{
  "n_layer": 14,
  "d_model": 160,
  "n_head": 5,
  "n_kv_head": 5,
  "head_dim": 32,
  "d_mlp": 640,
  "vocab_size": 8192,
  "activation": "gelu",
  "norm": "layernorm",
  "norm_place": "pre",
  "norm_eps": 1e-06,
  "positions": "rope",
  "rope_base": 10000.0,
  "rope_fraction": 0.25,
  "qk_norm": false,
  "attn_scale": 0.177,
  "bias": "all",
  "tie_embeddings": true,
  "parallel_block": true,
  "extras": ["capped logits"],
  "init": "normal",
  "init_std_qkv": 0.0223,
  "init_std_o": 0.00422,
  "init_std_up": 0.0223,
  "init_std_down": 0.00422,
  "optimizer": "adamw",
  "lr": 0.0036,
  "beta1": 0.9,
  "beta2": 0.95,
  "weight_decay": 0.041,
  "lr_head": 0.0138,
  "warmup_steps": 422,
  "schedule": "wsd",
  "decay_fraction": 0.922,
  "decay_shape": "linear",
  "final_lr_fraction": 0.05,
  "batch_tokens": 65536,
  "seq_len": 512,
  "doc_mask": false,
  "train_tokens": 369900000,
  "steps": 5645,
  "dataset": "wikipedia_en"
}
Each number is 128 + 32 x the weight over its row's rms, rounded and kept within 0 to 255. Layers, rows and columns count from 0. The size above them is the row's rms in percent of the matrix's.

# layer 5 MLP down (transposed), 640x160, rms 0.11, rows 14-33, columns 0-79
size [ 82  96 104  76 119 121 100  90  97  90 106  98 104 111  83 124  97  78 116  73]
[[109  83  73 167 166 139 119 106  69 170 170 110 152 144 163  76 155 194  95 167 124 100 139 169 133 107 161 120 124 112 112  85 130 139 152 150 144  89 154 110 155  78 156 109  40  91 142 123 147 104 103 120 153  70  91 142 121 158 146  84 110  77 176 110  67  95 109 135 128 162 163  69 110 152 160 120 147  90 117 119]
 [206 133 156 170 214 161  99 143 155 158 193  98  94  69 148 112  89  96 121  82 113 103 175 158 123 118 137 183 129 120 153 109 109 175 124 152 159 122 107  86 116  93 126 141 125  78 157 126 117 161 129 127 187 117 132 117 161 132  98  93  77 149 145 142 143  85 166 129 134 160 173 150 116 100 148 157  93  83 138 112]
 [132 135 153 119  81 106 164 136 118 132  46 138 100 136  85 100 146  73 121 185 116 158 133 147  91 180 103 139 105 117 137 189  88 148 207 130 152 137  71 105 111 140 113 163 137 131 103 118 146 141 164 117 131  89 148 127  96 140 137  69  75 143 127 126 106 152 139 194 118 166 178  91 101 136 106 119 138 152 141 118]
 [110 140 156 189 124 131 138  80 148 149 142  91 137 109  58 122  92 149  98 151 114 170  88  61  83 111 107 125 113 135 159 111 111 137 134 124  81 125 107  96 137 138 161 105  93  89  72 159 192 125 117 204 104 110 118 112 142 116 151 150 197 125 129 112 160 131 129 153 101 139 102 149 131 173  89  99 123 130 127 148]
 [173  73 183 163 160 163  72 114  95 156  95 124 123 139 136 119 132 109 158 164 165  83 171 108 149 122 137  63 139 141 136  86  93 170 105 184 135 189 138 142 155  68  98  85  63 140 126 144 131 109 205 107 139  97 145 114 124 178 142 130 116 129 152 148  88  84 175 118  83 103 142 109 107 185 145 143 125 143  72 147]
 [107 142 147 153 139 147 125 120 123 157 167 108 150 117 116 129 180 162 152 123 116 129 108  90 146 125 116 192 136 152 106 129 129 124 189 140 124 143 164 171 175 163 106 120 136 130 108  93  97  78 154 156  83 113 106 156 126 118  97 192  90 108  97 128  99  87 157  97 122 116 110 100  85 102 131 123 120 114  61 152]
 [150 173 126 128 157 159  88  84 146 130  89 139 146 179 160 120 177 120 183 153  78 116 130 169 128 154 160 136 143 155 154 161 121 175 124 130 156 155 192  69 102  18  78 131 143 150 101  94 124 127 127  83 119 104 149  81 121 132 140  97 139 147 105 125  80  92 148  96 160 132 121 107 133 111 144  75 144 105  68 118]
 [112 180 171 131 173 102 184 138 154 152  89 194  90 139 171 140 106 151 111 146 147 103 154 156 104 110  48 173 120 103  90  90 133 210 134 122 106 150 149 178 110 133 178 137 149 140 127 123 107  80  87 135 186 151 180 122 137 136  89 178 141 172 120 161 173 142 140 114  77  93 126 117 115 128 127  53 156 115  78 111]
 [127 146  80 119 147 157 146 185  90 171  97  78 130 190 101 110 122 151 160 116  83 126 131 122 121 126  60 176 165 148 208 142 135 151 103 116 161 104 121 201 114 136 175  85 125 115 108  78  97 171  72 113 138 125  52 103  99  63 170 154  70 121 152 181 114 104 149 122  98 145 115 141 118 170 145 151 142 206 142 118]
 [126  78 137 107 149 138  94 148 136 119 128 183  92 139 189  96  91  65 138 118 123 118 117  60 160 145  76 111 133 171 115 132  86  98 133  76 110 125 116 127 138 184 153 120 147 171 120  98  85  51 200 115 173 168 140 195 159 159 116 152 155 139 130 101 153 132 151 129 119  97 117 143 132 123 149 131 203 140 127 174]
 [158 130  88  87 102 101 193 159  86 146 134 127 151 105 153 121  80  98 105 160 113 155 136 104 138 129 143 105 120 163 137 175 118 126 109 182 114  96  86  98 146 141  94 154 146 158 116 164 157 114 121  94 206 118 168  97 128 195 107 164  85 184 169  69  54 123 162 145 151 144 149 129 152 140 156  86  90 142 102 104]
 [192  77 141  82 126 122 154 140 130  76 178 137  86 137  99 188 145 145 145 154 174 108 200 202 137 151 115 140  76 145 129  88  97 148 116 106  66  99 146 103 108  93  81 106 115 118 132 133  64 141 128 133 101 133 134 108 156 107 117  99  93 168 142 160 146 114 129 138  69 105  99 108 144 140  76 179 196 138 146 120]
 [ 82  77  91 145 131 117  80 143 119 168 155 161  79 169  86 149 125 139  70 106 161 145 135 114 169 120  85  63 124 120 190 154  85 145  93 114 135 158 161 124 213 156 104 159  96 168 154  82 166 143 105 147 182 188 111 126 103 127 136 140  72  87 143  94 114 165 165  99 193 184 146 139 142 118 110 155 174 137  94 127]
 [186  76  94 163 150 111 168 167 167 139 106  94  97  87 124 127  97 103  96 135 145  94 144 172 110 106 120 159  68 137 100  69 115 107 139 157  90 161 153 108  99  81 105 139 136 146 107 169  81  93  59  88  48 138 157 110 158 149 141 154 119 101  91 160  98 110 122 155  80 130 118 100 107 186 112  76 122 102 123  99]
 [173 104 130 142 165 146 138 193  72 162 165 149 144  68 117 139 114  67 128 127  99 149 108 153 147 110  87 182 166  74 186 139 113 138 179 135 181 139 112  72 110 202 163  97  82 100 128 104  88 121 154 178 112 160 142 125 135 168 121 147 158 101 113  83 113  84 153 144 113 152 106 147  89 110 178 119 174  81 165 135]
 [142 153 129 163 134 127 136  94  93 112 113 127  83 152  83 110 161 120 184 124 159  87 145 125 140 161 100 101  77 191 104 116 144 117 159 130  90 107 172  85 153 151 165 128 103 124 154 187  84  85 111 142 146 120 116 167 177 157 181 113 108 180 101  53 114 115 140 103 131  73  73 131 134 133 205 117 164 140 131 196]
 [ 82 137 143 127 103  90 175 189  99 138 151 121 124 143  90 144 101 149 118 162 145  62 120 197 111 134 133 146 106 146 117 109 120 179 175  91  99 123  66 201 138 142 153 140 101 101 109 176  83 123 153 101 143  90 196 150 129 119 123 137 126 119 126 111 133  85 122 148 101 169 101  75  78 152 139  95  89  93 159 130]
 [102 155 128 147 151 108 137 153 149 151 108  75 130 125  99 139 106 208 189 176 130  80 147 197 167 150 114 129 164 147 132 148 122 155 136 179  81 102 127 181  90  91  92 131  78 115  67 189 145 134 146 109 147 151 164 131 140 154  77 135 120 163  91 142 157 106 135 165 125 173 113 125 176 151  33 129 132 126 158 142]
 [123 152 127 203 122  75 102 120  87 133 128 129  87 107 139  76 153  81 182 173 162 121 155  87 118  76 124 168 116 180  86 161 104  69 110 201  82 106 158 146 104 140 165 135 179 114 114 101 148 200 157 155 138 144 158  85 133 140 108  88 137 189 156 133 144 128 107 169  85 127 128  84  74 155 139  99 111 179 150  96]
 [128  97 127 171 182  92  91  81 115 142 145 131 130 139 129  99 134 123 134 140 123 150 137 140 163 180 134 135 168  91 112 112 137 156 142 195 129 101 120 102 155  82 190  96 132 136 140 142 115  80 137  84 165  75 147  84 143 180 105 119 138 198 142 102 176 146  97 138 129 131 146 133 115 143 149 108  45  90 159 194]]
# layer 5 MLP up, 640x160, rms 0.124, rows 15-34, columns 0-79
size [103  98  91 113 112  94  93 104 102 103 100 110 105 101 113  97  94 107  91 110]
[[ 81 163  89 178 152 137 141 164 183 150 159 160 129 143 105 163 162 139 114 183 112 148  85 124 124 117 168 156  88 137 120 107 146 100 206 165 166 110 106 176 127 114 112 139 153  93  85 165 131  87 154 159 125 117  96 109 142 109  93 140 175 104 153 106 154 223  89 155  90 105 169 165 142 122 129  61  40 138 162  89]
 [105 133 127 123 112 159  85 116 106 159 147 144 123 106 102 140 147 159 183 154 115 107 167 140 130  92 153  83  87 154 179 148 159 130 121  98 100 155 134  77 196  64  83 102 101 129 117 130 160  87 136 113 137 103 162 106 165 108 181 149 142  83 126  91 102 106 119 112 192 142  89 137  95 208 162 146 166 168   0  70]
 [125  69 157  82 129 185 155 111 149 132 127 112 145 121 164 135  80 100 136  78 142  99 167 160 145 116 132  55  93 124  88 163 106 119 127 148 167 136 142 134 188 164 125 170 133 173 146  37  39 145 150 102 194 188 144 189 164 103 153  88 109  88 124 104 109 108  96 105 167 155 185  69  91  58 154 127  51 105 131 139]
 [150 159 133 170  91  86 123  75 144 115 123 148 113 175  73 157 102 107 124 113 101 145 160  81 123 103  76 159 121 143 158 158 130  82 167 125 109 104 102 201 119 175 153 172  87  91 140  74 134 109 125 132 127 119 105 159 121  96 142 118 137 115 133 114 146 163 102 151 135  61 178 154 124 160 186 143 131  86  73 116]
 [113  97 139 127 191 111 115 111 116 188 112 134 138 178  96 112 156  84 142 107  62  95 149 142 222  86 152 144 165  90 121 137 168  53 116 170 121 104 113 105 167 197  84 146  94 136 118 128 116  71 154 132 104 170 118 184 148  54 111 133 159 156 123 123 155 158 123  97 106 132 181 109 130 130 125 134 170 187 132 104]
 [116  67 131 123  94 115 171 181 118 118 120  93 106 104  88 145 128 168 116 110 159 155 150  58 182  96  98 123  98  94 143 116 119  74 110 145 104 101  80 127 176 198 141 152  84 128 157 113 145  91 123 144 141 161 116 130  98 139 134 139 121  93 105 159 183 128 125 132 130 120 154 154  87 148 149 195 168 160 149  75]
 [145  85 204 106 105  82 132 150 112 145 156  46  94 112 125 116 172 160 177  92 123 112 125 127 156 163 199 103 147 134 192 154 144 128 102 197 116  93 117 152 129 116 113 121 141 114  93 117 154 160 128 114 127 180  37 101 104 120 144 153 111 139 113  64  97 101 147 178 119 106 126 127 167 103 109 154 107 138 132 148]
 [115 157 147 129 133 132 101 114 128 101 121  58 107  79  52 103 160  93 140 137 134  83 132  88 151 182 127  99 159 151 121 134 103 113 112 142 105 112 120  99  98  97  85 137 144 102 139  91 203 135 186 170 114  84 175 153 174  84 164 122 119 102  90  99  97 154 101 113 106  60 124 171 138  89 116 137 134 105 143 126]
 [ 89 138 166 136  73 142  67 118 101 152 185 133  84 114 163 108 210 126 118 150 129 101 148 150 129 150 124 159 126 147 111 152 131  99 116 112 153  99 123 143 119  69 155 156 149 125 129 121 131  88 134 174 163 197 163 131 119  33 153 176 167  99 150 144  77 137  78 118 105 101 110 128 186 159 133  60 144 149 158 112]
 [102 196  93  87  69 225 135  84 156 153 123  81 177 144 135 175 185 131 112 139 108 125 136 132 143  92 119 130 161 114 154 137 121 116 143 108 116 118  96 120 113 169 107 108  66 118 104 133 143  84 148 156 156 113 161 192 137 150 142 144 145  75 137 135  80 200 138 125 150 131 120 123 111 140 139 198 154 103  96 156]
 [104 158 111 144 133  95 162 149 165 165 153 111 161 115 107  78 142 101 111 135 151 135 175 116 124  48 178 150 124 144 119  91 147 135  75 126 113  61 130 181 145 131 108  80 108 119 170 182 139 105 124  49 103 120 171 173 166  74 108 137 115  54 152 146  99 151 165 131 137 131 102 145 143 115 134 128 128  83 141 107]
 [174 104 138 150 140 160  73 128 134 158 189 172  86 142  89 144 159 122 143 126 106 151 140  88 144 138 106 109 158 164 141 191 129 117  89 129 189  99 167 124 152 183   0 182 134 121 150  97 146 125 116 197 157 150  88 176  82 140 175 136 152  48 124  54 140 147  89 131 148 150 136 104 129  98 174 141 167 146 119  98]
 [ 55  83  98 159 102 126  32  81 118 111 117 149 148 175 129 165 135 137 132  92 120 100 111  83 184 140 134 148 173  80 124 170 139  96 104 129 172  68  67 139 169 195 138 175 124 135 163 105 133 126 189 154 177 127 118 111 104 130 181  94 116 150 152 129 142 132  98 139 163 164 116 149 151 153 130 141 126 159 132 104]
 [125 118 141 171 170 121  57  94 123 140 172 116 123 136  91 118 173  95 101 129 153 145 150 116 148 108 195  85 134  55 138  76 115 129 138 123 166 160 120 137 102 175  80 120 137 174 174  79 210 148 146  92 100  84 118 139 105 145  98 131 190 105 157 151 147 149 129 158 174 189 109 117 143  90 127  95 151 102  65 132]
 [135 125 129 109  61 146 132  75 128 132 141 149 126 148  69 183 139  66 140 197 146 154 117 126 190 145 113  81 109  70 180 183 124 135 125 129 167 109 121 172 126  56 113  95 126 138 105  87 152 109 158  63 128 173 175 144  68  60 148 165 101 149  93 136  88 123 126 114 182 114 130 152  92 170 162 151 126 107  94 120]
 [106 120 177 185 174 125  98 163 120 108 107  93 156 133 134 154 177  72  79 124 123 136 131  54 171 163 142 127 149 101 133 143  72 136  94 197 119 103  78 122 154  70 117 173 138 142  91  59 138 116 152 110  99 158 107 160 178 105 117 157  67  76 101  42 105 161 140 122 171 155 129 193 155 109  94  96  98 153 132 153]
 [109  94 195 119 115 132 161 172 108 148 140 107 122 113 104 137 107  80  72 127  80  58  60 124 168 134 131 160 165 124 141 189 165 138 124 126 149 115 103 114 105 167  78 124 145 106 163 129 144 105 139 151 127 141 114 123 114 165  96  85 159 146 172  92 107 131  93 174 210  89 153 115 141 117 148 147  91 104 171 152]
 [138  89  74 106  98 204 162 116  69 110 105 156 176 143 142 162 170 122 137  96  92 107 207 129 198 106 156 109 100 123 124 150 183  79 122 140 100 132 128 163 137 123 142 123 143 105 150 131 185  80 143 130 159 119 168 176 182  96 105  82 133 151 130  79  62 159 147  94 151 124 152 165 136 139 124 121 173 172 161 144]
 [151 136 156 144  49 147 176 146 180 171 152  87 102 155 166 155 131 152 115 114 128 155 110 117  96  94 106 145 165  98 146 137 130 103  99 189 140 121 201 134 122 142 109 132 147 118 143 126 124  93 173 154 129 185  82 145 190  74 155 137  99  73 130 155 105 200 163  71 163 172 136 145 158 107 168 154 118 148  79 103]
 [161 167 109  64 107 151 135  83 110 116 182 102 158 160 123 134 121 113 138 132 124 117 159 102 181 113 109 115 120 114 169 164 162 125 160  83 147  88 149 106 110 105  94 128 100  72 145 148 206  92 157  92 126  76 156 147 139 121 125 144 158 103 151  42 126 139 175 141 132  89 112 115 103 138 114 101 143 161 152 103]]